Weights of a small GPT-style language model, trained from scratch on English Wikipedia: rotary positions.
Each number is 500 + 40 x the weight over its row's rms, rounded and kept within 0 to 999. Layers, rows and columns count from 0. Numbers have three digits each. The size before them is the row's rms in percent of the matrix's.

# k: layer 5 attention key, 128x128, rms 0.301, rows 127, columns 0-127
# v: layer 5 attention value, 128x128, rms 0.318, rows 96-127, columns 0-127
# o: layer 5 attention output (transposed), 128x128, rms 0.293, rows 96-127, columns 0-127
# gate: layer 5 MLP gate, 320x128, rms 0.31, rows 0-13, columns 0-127
# up: layer 5 MLP up, 320x128, rms 0.325, rows 0-12, columns 0-127
# down: layer 5 MLP down (transposed), 320x128, rms 0.312, rows 0-12, columns 0-127
k127 119:544472475505450566510543528487504469485531453455517509516522532473516475453506521389521459500518430486548458471505444460471437516523526476554526483584448433445517477494442538453470462470505402497511499597454485533543499541542437458506433477487529502496401449529451514461447489420552505552541475510506467550546494547538545476447522503478558445498450503482502455556532464486496480545478
v96 099:526496475497500418519502497553552449545515461573608478572463492475544473502507438549534539542448485522507517444494527468479422464455545455511476490514528530509441465422597475479430484524526514478562505499513487542538550552482512520510486445441488466488586519483519459495451504513546371560487531498520485501459520513550443483467504462524472488571569555513506504518545514527465512548463
o96 098:533505490559500449451516466460527594491457548514527459563468537516536507497541530504465407456537505510503526518540472461548432487433530560523576531468481542489465543564511638496507475516474506547524483498502511569527458474463522489489468440507511525483488511537548477486575596503534495576554491458463538494535503463479448481473493474546413438540446480563560491502499539506511558510473
v97 096:438458539514520524526456488454473554513454493484579425517437521547489494566504545561500552506548548548510488549499484532544527478458519572558453496546491482478460525499505522446539573484571455502546529482595416420519496530524466540479506419474557514497490467484494527470517501548484519466564571575458502448529522450531459468422473456583506506486517473455514558472496499472476550495471
o97 091:486533481514525456492598514530469467494583409518554492530473512456505419528570569473523439508495518518482515438527513571542480478490475501378580505462457509485520506443510434531488545444453564487536511436474466487535452493503538544486491454582506474473519511513510506487476543472531457521530495487469500560546453411467481518466457475476529436459531522526555508480527475476530451403502
v98 102:444505502594505470516446510500473444529502528534493568486478553486480505472518450501453471454444408448481527481509439572563460539506443549574451518565544491496547468442489499499488470477488489543495482461493516555514552458469528527475520489431512478545551513553537544492432539527515464455501463425514501516496413540438474587491520485518506497512461440539585529467526545450564506578520
o98 099:560528468420487499458550419475510447475480530436530521505505480587520525518455524517516586493448513424477520509472466434507512484515531528462493531506551537447500444561536473448503567518482492591531484565493494569530522606467503472495480538516494538548535472452542490529459542492456551529529431561500525523435454489517576495489501521469459509496489538451541540534555526606496482524467
v99 109:460536463480527481410531543520435486523547505533494481468479511463454544551532486549412422502576570438462595519495449493469489498489470546462498557402487468494477537453511450475492527495533511493509482488450536443491447433482508500441563484481494493551532498504453541480565475519544527502447530509450469622468501462576506477471506466486509511438452487483479501513538481470589523450463
o99 100:533509503522600497511489436462502482523476514441523463517517499551469492482500524451495494470453458557583509471444503550435604503530515475507501516485456541493460486487438391485536564451491531499407514458542497507494450468520550495452540456510527574510606560501422494465518486501495531566482554504472433522473566512477523480545492526500429539531529474415499485507495444507460442470485
v100 101:503482450477458519436467486456501501482529524535522615487528424448542460507510623536492456563515509473439442539568521617440470513466541476552499480552450537554519489502466498576483521448537442508474463474489515522477446519493543526478469400565539550519475411494471470492466521515490506477495488471575533539490469492515528474513499455482510507476529535504412512463529445468500521504490
o100 108:516524540505424519476513496545488492469578472463509502394528572463467458515531480523437509578550487500493474504483442539531504569447478553496466522484542496497518484506464505492515511481410585518427515549450473546496461484498528489602460512382553512432515476582404512481484528490523493490510515430511517511497448422516520464520523486479553511508514483516524440435537539516490502551450
v101 117:565582499496452520471536489537530440500441507509479538465488581532466518507369508460565445555515505517550529478459523593518501438554543464561469466483511542508508486462479437454536525514521505518421561479478494471449441506487508474496447474513502477519458487507463472541448495480536541492459473473499488514556529473531572423517494429437572459447483437482512454554536482482514534449447
o101 115:475480459484499524377528454504431549422529468526471562467538543513493476482486532480565465500527509464516564508494517561409473543526562487538476497451501503509533505577509535495482443449502402475445486504451546572505490532497493512473521474495518483435480481479474500392501417489473534569548546494493545451461504573570509503442445521486540522504497444500551484514547551484514496570486
v102 094:547529518511500487445484579476497467454513428497529494529516507508514642554572534499532453505571508539500493481467491522469478517495456510398448526480470493445447503547510487553449547576488459470457522462531450459472546520493479468500460498491437427457531516572537468458539443539477601517487563569505544517484430553450501559528557493500482488489481438459505543498460504517477471493489
o102 091:557560523473549441533460449472530468492481552560473466488493471476436502459473516457512575488449440506500479472490501503520493488523505534486533428509423566493524454449511545515490465450490496493517466497503493559497492461459428488395523525498549578531535581538522498519490545504426466403453549568521527481492485426560522581473460544452434422528518522537518553521511478480514446471513
v103 096:558480458381496508500550494495460511520469501504469492456512514540529474543488492461578556543483444565500492469577526443442446470502471503501501485437462453468467527444424557514555500616526458436490498445543513484435506541509503433489536478483522486434554529512443526465487477511472505461512462421438501534463496433443488499507515474470424525506443527514506533470506535569550557459488
o103 103:472428501514491526456509529513490566478537516544475488519499501495417502529579486518536487478517440493508445585490496522539464438483499495580506530534455531520520478477488439503435488477474498522531507518429538508480491428474470562491457463530511467493535570523550508522500492505427504605467467591432415528501419496571535541534472575544497532542520462463437446529439447480452455476513
v104 110:440426526552564542485465504418544526483482485451425417483499494509483541459438498474519529491377452432475488506510455485477532518495496457475513454485445487508486498564492474456511414485451487483544498493519451478496526548492512519535471494531576495480498557513469451535465483544533437523563535593499536525468476500444481534551542470540437508546582476565447495492540446429515467518474
o104 110:459546473494487463528521474490515525513546461520471492531483529506490539527536539470519536465528489541445432516443444479529502543543417541494481519489533523545540455519394510491423500508499439541606479501524488484527547477471483531491467510357507489540481485499484511472457554451537512407546465521414548533418490536507410451506520465522520552437575493533535528447514473501513533521476
v105 099:562529542478452493458494436452525494536524499503504569474470445442531464500388492503503514485475530466499549504504513487554544592523516470549520521499460552462520539569481565454440544515511515498542512511527486600497466499442504459524525509472558563469457516495500460555413499515482508551528509584461515475486444513512504547376503536473520516445549524528551492505482451457442436505431
o105 100:494469522493406505508493507503420490513481510551496482422543570481472413479436471544504531514520566501481524541501505452573531472584472573499510477523450535543510461477515551465554542490519463597429561561555454485531489534535499499515605478499535467480460496507524484488466462512498468459524442427529497457450574463487430494502556459513563462483498519545495529450557497469434503507506
v106 107:441503456450408528482493527481559504603456475527448497513525501449455507456488537420534485601587482492470519485459451541485523518522467493505430521497467565521491564578461556531485426453484575496439592489490513506547479522490518489456465457497503514492525501529436448482456541552481533505490512455534499500567507542426517468490541544519527491501505491508564493491515466502413525424466
o106 104:494515498562535501511484467531454472483516530516458505491469481416433555429474503498520501541490490478456495479538612556515523522459568524527484464560509513477494441545507498526532537464526531543492526498532470587453572462536491496452528485439523515517428510458453423473429534545448523608559476527476516519473465495547460465511529478475563523430535527520512504507563541523401497582476
v107 105:502565474498615464487452540462566498492444520440600500528457477492464509400483489458490469409474483530481454491477477530524496538446557496512461552443516448514516464500548509539454462431561483530496477586468486571495494586558495553475493562504544505552469495538494518496439553535510501536515476511441546494523530562512493536545485464551482508562516529533527481477518451564540545530499
o107 105:514526549512510448487496399502547526510470491473571506514489500529497505492532533521528497456484512491515482556533514524405418521479502537518462515465566565546425528506481477532495506439561559506559511476454461485525586483506460424553514503439500464485575436528559479480480478487556478476535433466547497488472489523503488540495534460490440440541586493452540526493435516511521634552510
v108 117:512498550541426547604486534467437495492557513461539541486457521451536530608574522465479515503547499496498532463484450490517481523554499540504522500558465467466494437499515475525481460562500591515500447437527471555582487504556502462495546509542498509543468516475459466528474438497525487518418444470527524456481551502452478537497515499513466452486420452553517470568540514503433431577528
o108 109:565496530436498625504528531499446459516461587494476528590490550503500499540514471504482489568557473447479552506510445498571503489536520495527523481528452447476492468457570533484513488459538537506482430453483494465507458516501508478547560479529497657442497473470597492493532521463470492440538500532548551508499498554487464433512489529529459543438536476488490530515558464492474459486522
v109 106:522567536498526535531461513426501525514481502502507490525457486539502551556534572505459483509526496540487496452498480555541522507508493487480565567383529526572489510493477502435513481451529435481535493491535510461470576510543501525543577573510429484529486588523509499459537482428472542467572443473476534457472487501433493464385520475512532433475496532505516453542459487418562492438488
o109 097:522503474495555464526565505508526427491508460516486499495495460505437490543456473488519569497471497484509458537497447501469495480572450510502453451503553463489464453448543498534515541457509553502512495453580519504564555521491475547483521498472449391438579538513559443528508483566544491582522419508472492541586536551470466550553480481500492562533504539491499479545510485563419468413561
v110 110:523528473544488516544494549482480426466506540474517517483463556519492504474416467482489463475463455465489525507520517488512525477559487454479491501531581489539511431498520562454475416461450571499449480468562533529534526446512488573477484535516504506523433484490507520481478508482458528569462474518513584576491612492486492476428427535489527499396454447494494508381430530503548529504530
o110 110:580509489417448503482506548541445482483513418450497533530532560502516569554485526494486500497505572531525537507479543493448525529558557442531491476522563490508527580511523530480474453515497482557517466493512553527406495506490595436491538574483497514511561514494500482483377476539461428476531461471468536494449477546439555518474524430478444524467485541529423531497458503486525524544526
v111 099:514442488534488537573538557507458513413564450517481530546476509495525528595508515525505486478477444525513486515555559425491480530540519499520557500522486532544460422508549501542523539489510491480508562437498550538457458572544482462593519498521563508425474441583464549470513437544473485475496478554498493554495578522517474472494472518530576528467504484548510471576463544471458582527489
o111 100:469490562508529520546486503470451507428533517445482425494557545455501479596520407482426501510540562510564501528458551472466422514454453488474485454497551458462579526452521505482525457485449483466508495425535515560478544525461503557537469505598458505478489574472554495503493470530468459459489500508519442435493457514423491440453448524477490515521552466483479448482451490577509519499530
v112 116:541420487514518524508515407510491550512493430495531505454587546498483471458473446401514476548456548479506478518512499483524533447524581490558421463461521419567454498487505530511461477551445470549528527470488534572514526560493511535509563516452548510474504492519455457509498447517484508458550522516503524425427528464493553570533433460509447510546490510536452497486483537495397492543467
o112 117:490484462535462523555520595468492568472499474477488501480544558462515505517470544509519472527414443540498540459499468504547454486442443502500520533570478550565473473558547569451454540502578483568567479457502469467449526571511516595558490519526426482499465447488510505423496520513504523482502462579482452551479493496563531454522549460561554461544474456510477460448499504467549519539511
v113 099:449513439500504543435555488494506542475509460417484528520539534555524427493527484532569461498529555476475542525446519550520439452484556419453452575488470567421469542447514494502459500491563509471454462394505526507521498482557500511556476565472472479477546462519453493490481508474509498476542580459525490539534501570534548485554529492435526495526537438459484512507538494519574570458541
o113 096:567473569557515442516468445460455525555475460599532464440505493562461517405430526498518502462479586439495479493558493477440473495469522534486533548524454449488492473565490510473416503511532494483521501501448562491507510520483540501447397456516493510476466464444520535451470512504484622505483586505505410509515563492453491503525503535448467519462485499519440471491533499478520504532479
v114 110:506433488534520526496572515395505485468432541550494469489483509495517467551491448540509522480457527522496472565455584520495500443474456563495518478507475469465468470463548487532458502518494519524546532465511489446447412517514537424547509512508509507511436532535503480484536431488502543490465538496384495494469510499513456465578529484472443486578568560552500457459414486426410468474514
o114 106:490465464498449577512527487525519517588554512479468447432443533497517493521473469490522549473604512493483570488523448453452519501447464522517588527470524555456506546501424490465438526466466500449505564463510496495536545493568471537580536479574479521483487541461503487494560537515431493428496469553457540508456519505515484501461465438515453582492487445515494505470460538453467541402529
v115 116:415481459499516466518536575435422417469547469500562543536438483591506505579537513460487532478524517479544529452554538515438491407491486458472551474507516497501486478531509444455523500509464502507495465503476468505540550446532501418419542531534517554588514535523491493561517510481465474519497441515463544516560431434498558572552483559490548488483468508525494442536510493528518490495552
o115 112:539510507392540474582544557499482476493437521536585468546536503575475506524451525498490477434544486503560536516497433502452583476541491516515531462437504528506565522556571487527527440461547559457479467506424565465494475464436505516472468532454575439539447487514495565498567493534448476486506525494523560518481521501549459459503458530508487495480518466426540483487481484493515415506546
v116 092:503483527459487407449466456521503468487472469472512510492486533468475536530455404525493575467468472494451486584533557537521545472563479441549456490400499469520449513483501542488478502440443470487589411486460515427487453471510549446548500493530520478459457463498500562512544495458485446484574474481529483495521473511486551504468469502435419472478450490578441497547530483530519440528550
o116 103:528440390580491512459518442532456532447490412450523473502498536603497476498583560519504499506487502522511456517535539483534547458476444496485525548499514527447516525514509478435525450533563554516443501522511555533575460464439425521487458564475481436472530461521491506532506422494540506500494493504501550557452523497502510405499478453548527467561494408483528500471465506505555517455515
v117 106:464512538454516521553524522481546513466486492527530482517439464474505431539563493464454485550478498562560506451511539442512508557487488482533458472543535521582491483494592512440513482504490548524554530481510505516518580507502496473463519551497448507435416495516497501513502490463510542597501532566470479506552564583441532534520535412484435611498473518524440553471503552440466517433499
o117 110:456471469479534488549490515463546513455456505418457444538517550537515501563491485500483533567564521539496536494523556523478516479522524456513493456595512537512551473440493608456463535460459567499561429532517555488489473525511482510482517464548462484569549490535522465467475614479485468462518538498532489541508530469566458473424523493523530507517501577587532507482423496490549580528521
v118 103:525481513493493440489517511554505504468433413526475584527444453515468542449541450458492518467563525464571515532446450515501454459468550534454442541470445540445510467527564440552533472486482468558513519470474435527582571462540494521459537478427448521509579474531490490523527555487484483583508464517546507512448526492520457471447514482473500600500453526484453520473555546459549513496496
o118 109:494546569487476497494463439443430427516511472545463470511531431477556561427482494489518521523460483504448585474526472499493538563522505460458483440526526525520497464524555543504490530528467616592471447571487494510535495487505545524486516469554502477542571500503420456464519575464509500469516547420479477508514563461495467539495538583502469425549557450496498468521459464539476494478506
v119 101:512471521496530503430568518455450408487434541504464507483501539440506498542500553539485483506492471386484460501547496468499543510550569471523501461518440492503492443554583438505466448467484494485526468435542521479525504509572540545555483484537563483483520554493566522402413486470517510504487489537437544495497564519525503562573541457500538480477436526493467462475531413520505551477515
o119 098:620517464443456509499413480445477575527533481453535451536482523588542484463533512530499484469525383537465517532487474448503467482498390543508465505455524522531520561482463492527492477415499521477440493482493506505580455490520576516435449519488490543491503513527459519507459472498495518437542512527506490526490433563450461519456483468510436475456570526538446475509459534557492524537525
v120 098:490502560495487507559466472412486463573486422544371523476510466496469501570472497427464511445631547494522511479553483529476512445526504462461520497559593476461435472411465456480456481526465484498520486495556472483476491469418493451426512548519503531534510536483529509469477485491482523488550492489459496472546465525498526493498529504547485576476541459472545511434536448483513528464540
o120 098:540437505428517417487565473521502460479523523455568478523492479486476526458439535541455478596526484508460521498471507588436503477605454530529491502512501585494566539444504556465568469487460514610499486540472477513429468496478528495490519489480559461506524528480514481566542538497600572517501520555472481530458503490488520482460476499536469492441460523510486546518490447485508438547570
v121 112:467561458506481516498496438526518540446540461508481539511561464497537407517516493482471446449463464533541457507487426429488460451582511418490439492463553512523497465504520526510544469485528515529482515521493465537530554543440544520492544469492442530543493394476476471510483480539499414542409400487505520516547523456462504523474504531415559501453529482498448509523441424544538535483528
o121 104:497463542533468509543529536487466498448435528453532493421602458458477480552439467536546442469520498491556519557534539568537470547541528499433506473489542440521517494569474544531497451540445508460510401526529521536492556516487547498497455493434525576500476505510450537478468531490572487513508438481504512528438523533513577507508555543576502413507503477533514482546427496421494510467508
v122 116:532552504507458499485494562504544518513429591515543510552536479535475529578531438438516510559531502450494524412558504473473444524423534496511521470485492526499539432494560469578576537469442537472527536498513487406524443475555437498418517603549483529535522510464498483538554524465413441497507514547541521504540540530488558481531521491430509494493546445515487509498482523512481487477522
o122 113:516486465498537507550492473502515501508542538524449548538503543482538524478499567444471507472585525612505534483529461508481560551539498502540518465513505495520449499481488451493520401488497503526468488528434499486569440434432391489521427478559457516539478460481584508517475578546531442544523522431519497497443523483508425511514537530473526514460477568467518487579419503530485528559494
v123 101:492474537525517495456519462577497597525476466494477505512520548529499502483482492505504481524518455580461406462543522546534530548548573506560553474553519486540441555443538577469491482433574448497522455499557494508509542454541444537471452549511504476465455527588546529454451479516486532495433490555494515408540452477484474506488490478564461509456537524504494499511422577510495525431520
o123 104:566475491470548430512554587502551467507474504439498525492490498464467423441516492553507482479464524527539516448526562507493498398501465511501498490513487508493481406473457523514476539542501513495528476565507510584539514528525524551488529535486446402564538527502540530537503495551441570460533458517539503387572520565444501524464466544476561476487447587510528542479464516480550497498475
v124 101:543523513431497532473570526487477530522473545522498474494558460475526523538484401524533569453535526454453497446389513488468513527479538457482447563462514535487502494553480450576505571575422493519439525501446433481467448451558503501493464499478542499471529369449483483543520552496552483478531555462522511515504523488475523507430542482530514553436494550475449533492539480495510551502499
o124 109:473488481473545525498480462524480521489526568554441496473552538513526473359533552442593433574513557499448475509433532476425483523430462512452431476438457447537515498449495496520527530499522474471489501574442537493504443441509464501440478476518558577513521540497480470497472510531555479516471503474455480541441476484467453509521498519543476432509447509441519425430482519516538516498490
v125 101:506480491570502538473469605478546487472517539452490455528492470545545467496542498523532457496528507520524429521513459451511550530482501524527560523460510406525503467495540494490479535391546486451492563547547426455539496556528519479483549508512554389515440519499506443515527557501476473480497442555438501513447499586567447524466427486434524471446522486548436498528473513484500497450531
o125 111:490482495571567479515546541475547547451530519522532474512509507446526514569518506476508540440511509499534496466516505420434431547510469429413405471501463574491464591563464502499487481530461555457516519503467508479602494476485564482538487526517486516468433529502559483497455444537515431432462482506493549478512516536418493519607521480480504574485564510527532497538456480533469497493496
v126 105:532534501599484474456550496482546454470462486445465484457479466463517423554465575493527461568486555492475552442530540520469438505553532464487550508520522555507546526505477537517563566539528465466515560503462450530471486501475485564536503438499490486545500488530467525492425503429490518491478473488434436505495536487505564417516572489499559530446545468465515418514404498462486456434481
o126 097:514513520470483488433484474445508526540492523489435510425530523509474595570451489486543492466565541455552527503505439542493487538519553512515433425435486443503489514443487510526474443504519457517434486523533525544499554545452495552498448454520513430500489548540483434438506431608555487596473520471529478453511461509535522485464486491487530504459480466520545530421490557530492456460425
v127 108:436535472473473518515599418480538565447581489464499498493497599512537471528529479410557448454490542482514521523419475447439537493471486477506506524516488486463519513485466491527521459509523434483526501579487529516476561446503531413477499482479487482478507476533445488524549504525495453514467547543555478604496499528537468389528541475553536523503467497520468498496601545557487508479461
o127 102:486500475533580507469481520549465485455474553578460500553521499501463614477463433537499460528477464538553494496483503505446498529470509453494499467447489488560502540489456458512423544500496489489488454459491590532447506497486498572499430514562470561517427571512476540514477520456568565448540532432538499492582500458580502454509529525538449549533513492480476510468582458440531531530496
gate0 097:500539522509457514479576480410518474492471543482454585554451494490493485537507532516532454508472477501475443409508496476474531511556551551558481516519455504547519533481563412577521498435499572490465507541464466502553405542493510523513471511554530479458536404462525496604579475555514508476488475526530510425463474482520485501497479485512509444564486494533474481550484465502430503580529
up0 090:500411489506509525493434483491458505490536481544448549583496463497508468529492593433424522539569539542429552408495579507593532426480457561520473449522571548531539479536496523513538506566518458523445436511517472455481544480560444481561474466421539535446512511450535439444527492527480543480544530496504519454522515460535495482474485487501489554512487526500508527512537494522510550486520
down0 096:532462482453470486516523558487522556553541457500540544562531554451578547526459520520427504454483565515512450505527594441530486535491459532546546450475500504498495429461523507560601501498487524558523444529481421568429427506491466544513526501370501513496502535518507439554482512508458496429476511526531506486523517500472504570516541470530523445523474513522472454562454468510504527536520
gate1 099:487497494536517612525543545564474505488472518532498544450453462484535469461500510467487452570563513411570507527489491527598503495468514484515588451505486444571535507453470498454465546461414552542509599452440439521487464472452532501416504539455449490505523530465457494531552482552513399508483491490488536508526485506540468437479496504533492461501495547539537538478530543508544501521532
up1 098:467534547555462470425522479492479480497516473447532426465534485471507479482528462500462528505503457478564518439550489374506473489452486539460521425444464515480460547491531454544499498421457557545462505489489577505525485533479489514523382470509547540452491514501537446505585447471459533518506542453512491557500498446563597544532536513482510520492521518547540535525494486533549473591529
down1 102:563519444497536453545479521556480512482527481510537444524516459437554516469485508534437483476453441468545531480444454527473459451444472544491517518479459492499435420408546486519479523455559462570475505476487459459510498455536451524444463551472463448464547533459583520551519530476473436553529426496520523447500551427518530518539435400486502472493453537519462476501524446538493511553535
gate2 099:532543470445510484493487610499569532566535508524549476543514434461525497547488519477544535601508547498500413480447474481561572467567482507529474519554450511512497569510502488521489508540518456605606523506508497525487506478482529535504507499455551499475507551506558467594458426501543534564529536512464571510493556537450534498520458480465539465486549490557488462452476514516508491449484
up2 106:513451548506485487543477450470447509499473565490491574441509482519532524532455504458538543516471505551475441511457483563499478510440505611458453566495482483450481536494483610465440507566521514393477433451499497517478506466439450535557506447487486454483434513571496446491551509504489484534471550491546450452541456515568515506422523437453448535530522488464467450507494554511508499511526
down2 100:562447533552488439483509485502488470567524467525523456483426596474500504501506509533434512502513505473548505412431558514494538415563496581511495460440527536566540517512489522479526432539499488483509465548515515480452552518521518463452600613465477489464494541460470569508550523538448552492507523486475511595504480534559498526496484488537498557526479481497463474519464503450430528446533
gate3 104:495411485495465499497557557500535575540446531432503493503502516491578512539508537537457409520493525514518514520594524503452504468532546450486452526598584588550474530448497534555460445533509548457502561528472530517579524470485514490518536551528441552451455522479488546498523514463492464432515498535499444469486473459414496543480482500519518530523512570516467511505469460458568494508436
up3 099:511521559497454483517583497490556475575506406452498517515539487445487468507509421599489498460399520450471487541565538453542502466506567536503471564471517499491486531473470504466481470464530530510465558455504539529549446523491556504485499498488509504512518503516438491497507467547558462495420554537422552467573554435489453524499437513520512423464498506510486517487512585596460495466503
down3 097:494488449540519531496424446569499550545533476463476467401521467507450508477487540492483497531509481531471505510509520552481512510492444541470464554446444505526515539476548501408413522468469556522500511555522515518434466539499513447439551590515478444540555537489588490471525576517478525558492566547444504544487531544506488560539463478514477524500577474556493495488477437430473508475583
gate4 096:536529500477510472517496509500497514485437502495500526492509416475450484510524473555540511461440502469502614496468490464499523422548523483468498444523591522430585444492479369537522477535438510522508562445452541488509460519521461540460494552452549570444530505504451538509525461570447519485463485491549465525503514545494421471455572473466519536481460589543493507496490559497529477490462
up4 098:540527514548441511510406525489498502595508508492528488496515488472573491487486533522466466493529505511504432495506515556517494538481508489531399474483466474472490496467514508478540528485571496509496485603542507509388527467550437475566524487458518515535465396487486457551410455491529502551464540489525546478534520571495494465470561509518496481454510631440428522512533437502550499501482
down4 099:547445562480467542567480422509426470485550462531523460460533387509532531482484504500462470450550485530493500464488465569498548513462585552485530505529531536577526518449430470500479516460491513547510499542558463457463537518499428471474563482454504559474457485458449481519599592469486509509465484456489493505499482506554519525581568519455490522478507521452483525568513495452524492426494
gate5 092:513467487456530589480513548503486478487533492494457577418528446447435496534494470457506438512536477494433545489504517486560460492492504566458497564593508550550445538471564466537522476466545445429493452479476506598597524440553565493558479441460524487510439483468554514452524485520507538481456539507475502489504464450549491552468489486510504504485423518489587457472457509528478487501507
up5 091:521532516527518426547446506488465489471451561505494375485495556525475471446555468428543557528466483494495531396457523524505494485535483506517479467510563524457479524575453542475524510469476471474442517470481507435434455536531459531485567464552459488492544524529500478551533473448487506600464466471571541557524531570574479510475499511499480543555536467475458543514519508503469489400511
down5 095:540496519503518487461565456537506497555532503487479521408511459486461513586533529510543572548483453568521507524448558541551475576514481485553486508537551482500473525479528524579497467511509475496500522543491415441497422481483521507545452509586508449535491516495509424462462526461487566536454524537489560513462507533523479528565512467442420439536455471492465535507438563467445556461569
gate6 103:521547483525557516460506465495575555465502546475508465474475557544495510503515484458469495567473437484435506510538477490486528534538513525430529500470545510448526486539540544474407487482516569483574488561422533518592550515473529517577488491474501522530479482496444514440553509484633482566444515510475540547462505529494458448521509481470502502466610529573473521504488545544503450444499
up6 095:567472488508552485440534434479510531430498522458389514487478500542470489522499491467530481491402534508450518501445469569491420504474491527578497502497463547457473455530492531512463526506489491437511529432493487502499531516479497604567518566466496459520530484596550517429541462452540478429481461584519514488462561481526549478491482510463500478502505446555462571499452470507529439557526
down6 099:487498431472524432563459508516450553459497516522561493479562559545487594469457489497527501466535573517507560523519420534491502497481523460534503490465519516521528417485493492482522457428464548531496444483546513501488516439542545480503503585533539488530460575511514461495489476422503471471505517503498471431495469432453465515427531532561506561417583435545439470498524518459474480582497
gate7 098:522539524431503475538488418508486481489505524451438410560386449520533540487497482521496470406549491509489497545465530476555532527501563488476424452407517502498481571515535443473529514415461506485484508498476532422476518535527498449494472543557476533442524559517444510487500467470558490478503449486525551566513473549507517464466507510508570481445470510495521446398483575477503517489518
up7 097:510401432493511522518486463482508545548427567486463474529461469521517488529521488484482510478554483474531502514519558511506482459477480499559483486519507447450504543451578505483475553487558558500558496444567534563456499501510458524491517537499464552443530527556470420515524415514517559474541483574450575448594536483512475487541459542414495474470534497539531412546487488510555529422499
down7 097:488504457427480499512529484480511450509494477509494508516453444513467507457441532477515436522451504468535556515404531553453582484509520476456518488484455372456542512530508427497461544503493495481458508493474491466507534515526496513430478489495577471507468455438463512573402510456469500578522489487472479494566498570543454527625465504455489513577541540492528490427486488487486465552468
gate8 103:521455474452572455516497493496477524481479484536509485489498491423492428453488497495482542521443591557501451466519456518515460464539488445458495488538463518540520572463418580492497461482501471558539455458498496537549528485475538505523478472517547485427478494476464540567470439496452426540478530553558445500452555508482538481508564456473479435452481419519426515522488455520554535417417
up8 106:542511590530494445413485464509486508554477415472458515525491494465482450497445494550519572449522551524539438501511525465524522563438465488556560516578525580497474496485495461546444483573448422442503543505512531443541541547458522526467527482508469483534475532444423484498455407463509557485468529460487525522509540516502457547480530400491569506529460487458442504495503467481510512497514
down8 112:547536510464510532487522516516549558580505490493501498524453560446541529527469494485470579531478512427516415479414510410459495553529501529493540545509474558468491493491458544613455434451489461497499497523527486486527459510472495511537528518488538548516519404513404472443449478483478533551520462446522447581444525525498481529540496482511511569485514513441537525464436553475502566502552
gate9 083:503415465470465506529456506485485414458469486492468466554462496477500496527454526506510464480470433487439527496517453506494509547468506510456539484551498521517566409517473538494525485564457532532529514519528511572521568535437471498571446538475423514480491536509430549512426513504557530530524488455534535482509475526498614447530506520498500446470461437520582565492491485394558545536445
up9 091:500520488505432545549438529527577425509488517491452459487517555455424452532474559476479475491506508519472523490537520554525530561487470475465524459479480472556491415491561517527488445477511487423497551509501563576515502508473416504484462556502450547447475540567490456432494461509493524514534497512467483491544433506520516445581504551417469469468577529427485486424498520456494536576531
down9 097:467509512489551553454408448520505555563517477549495478466549494440494505458500452437520508415492532523534454541498503553577494587510492494455470507460449443487522478463484461480461469548579503492456561492492539552482504558520527475414509560488510514487434489508522598484548455553460468559490523434541431462457523510435507519525436494523534488498570487486527409474477520481477487505552
gate10 101:475473537488613498511501467469499521460450454558526420399463454547558565504495468463496389484524560559431535518475463485522508446481538482478479550562464515553522469460468500498482573472533486494488426508514462405423571448444446472517470544550485535485594486484535485523489444498464485494531550504547488446502491491499484471478529488529492507461462451504524517523507503509473553453474
up10 098:497583453495518489475542483465505546494491524489466529461450501547471501499520549511438530540398539487476549509490438447563521471490459536537526467469445521465437477548522455521546572509421539519542479509469472567478533496470446518439490508475497539421530452468517466520491487463501467420594458477480543459525566518508471538575545535490555505518425482536532542421502494558481494550581
down10 105:510493475546559496488474477468478531578528484458498495463474409489439527476502474473479521546472557522532446473502564472527462477502448460571519505427542509452453459471546475457513492490442504480511615441563531431443509528459508494478451494484527406464471508526424554483460561539450475500522577523514515502446521489522476566508546529495564504540528494564444462434538453481511461522433
gate11 097:479530496533462469474551505497426463477513535525492536429551488505481494474409540511551434533486480441596588456448559495481473562494595504545491486479539487455522466531528478464482452542494508547513525424510481460506591451502473555519550461444486535465456441482512460496505492511505514516455576415553468492522467553514516483489500481467461451558494462467446449434496552580475484495478
up11 090:480493504456549502509589443499526493518518468492554552484534552440519510538359540479373446444467487475515539486484472497467497562477503510516539476486448507475567434536467465481446419483507504483529529526446498484494538501490535529445492439473476547534459475448483491543427447496521500571521476563507524542487428572499494503534516509451514531517457482456469494527479581503452446561471
down11 098:470485507544452453486512501463462494507552483475564429413500550493451449443530534487463495509383589527488481507524579454520516534472439545424499538492464569497529536469471542569472504449477556617497459506516469487481487454510487519482431546501599509568481493481461482456503507480524488439531538477478534482508486519517483437474499462533467469562534526530521493468556498534516506561574
gate12 097:504494504471522472468542419499518550486477486517461528494543543504534511561504466508485463490527526479502509498501511519598541485475492582521539500493507416392483516468478503454469516527514497463474586570532472487446466499522451434446570468451518510480435514536512445468511476565469529355511478481485491565523460503532481458454472438563470492555553440419506449464475495557487484503450
up12 108:470517563505548453492527513538488487477494469443510487484543556467501520524444451424589518482483549497479552500476494522558492560428542575436513551465498386485484481495509482455556478541490496504511438505472438461501478482536546514544530451534459513487516546522433435523473561457501497448498477491515548493588497561448464493468433497516482443544512484496530455383471464492559511421510
down12 100:504570522434436547516528533461503399456458518482507549520558546513532512488494458466455450472500528474546483447491569445507461475517551515547528518539502441511493500539532512528529468539480494476467445449558485516531506526527565426541541538436512575554425442491451431524457522517530456475524482471534528515470545474492477507556538580529563501476500488548412441478559464570543451504479
gate13 107:530443460538489500486511532452501474486473541578491442496485499527489515563424569547492478458538449460482476447492566506569478469534564587447506463530508504456512489531542506503451466451449492548572445477472479525487536585523492529433596431484456566492443494509493532520523477479461479449488474427555509465477495459501418435518488468538472483491485486475435450490473457435523426535519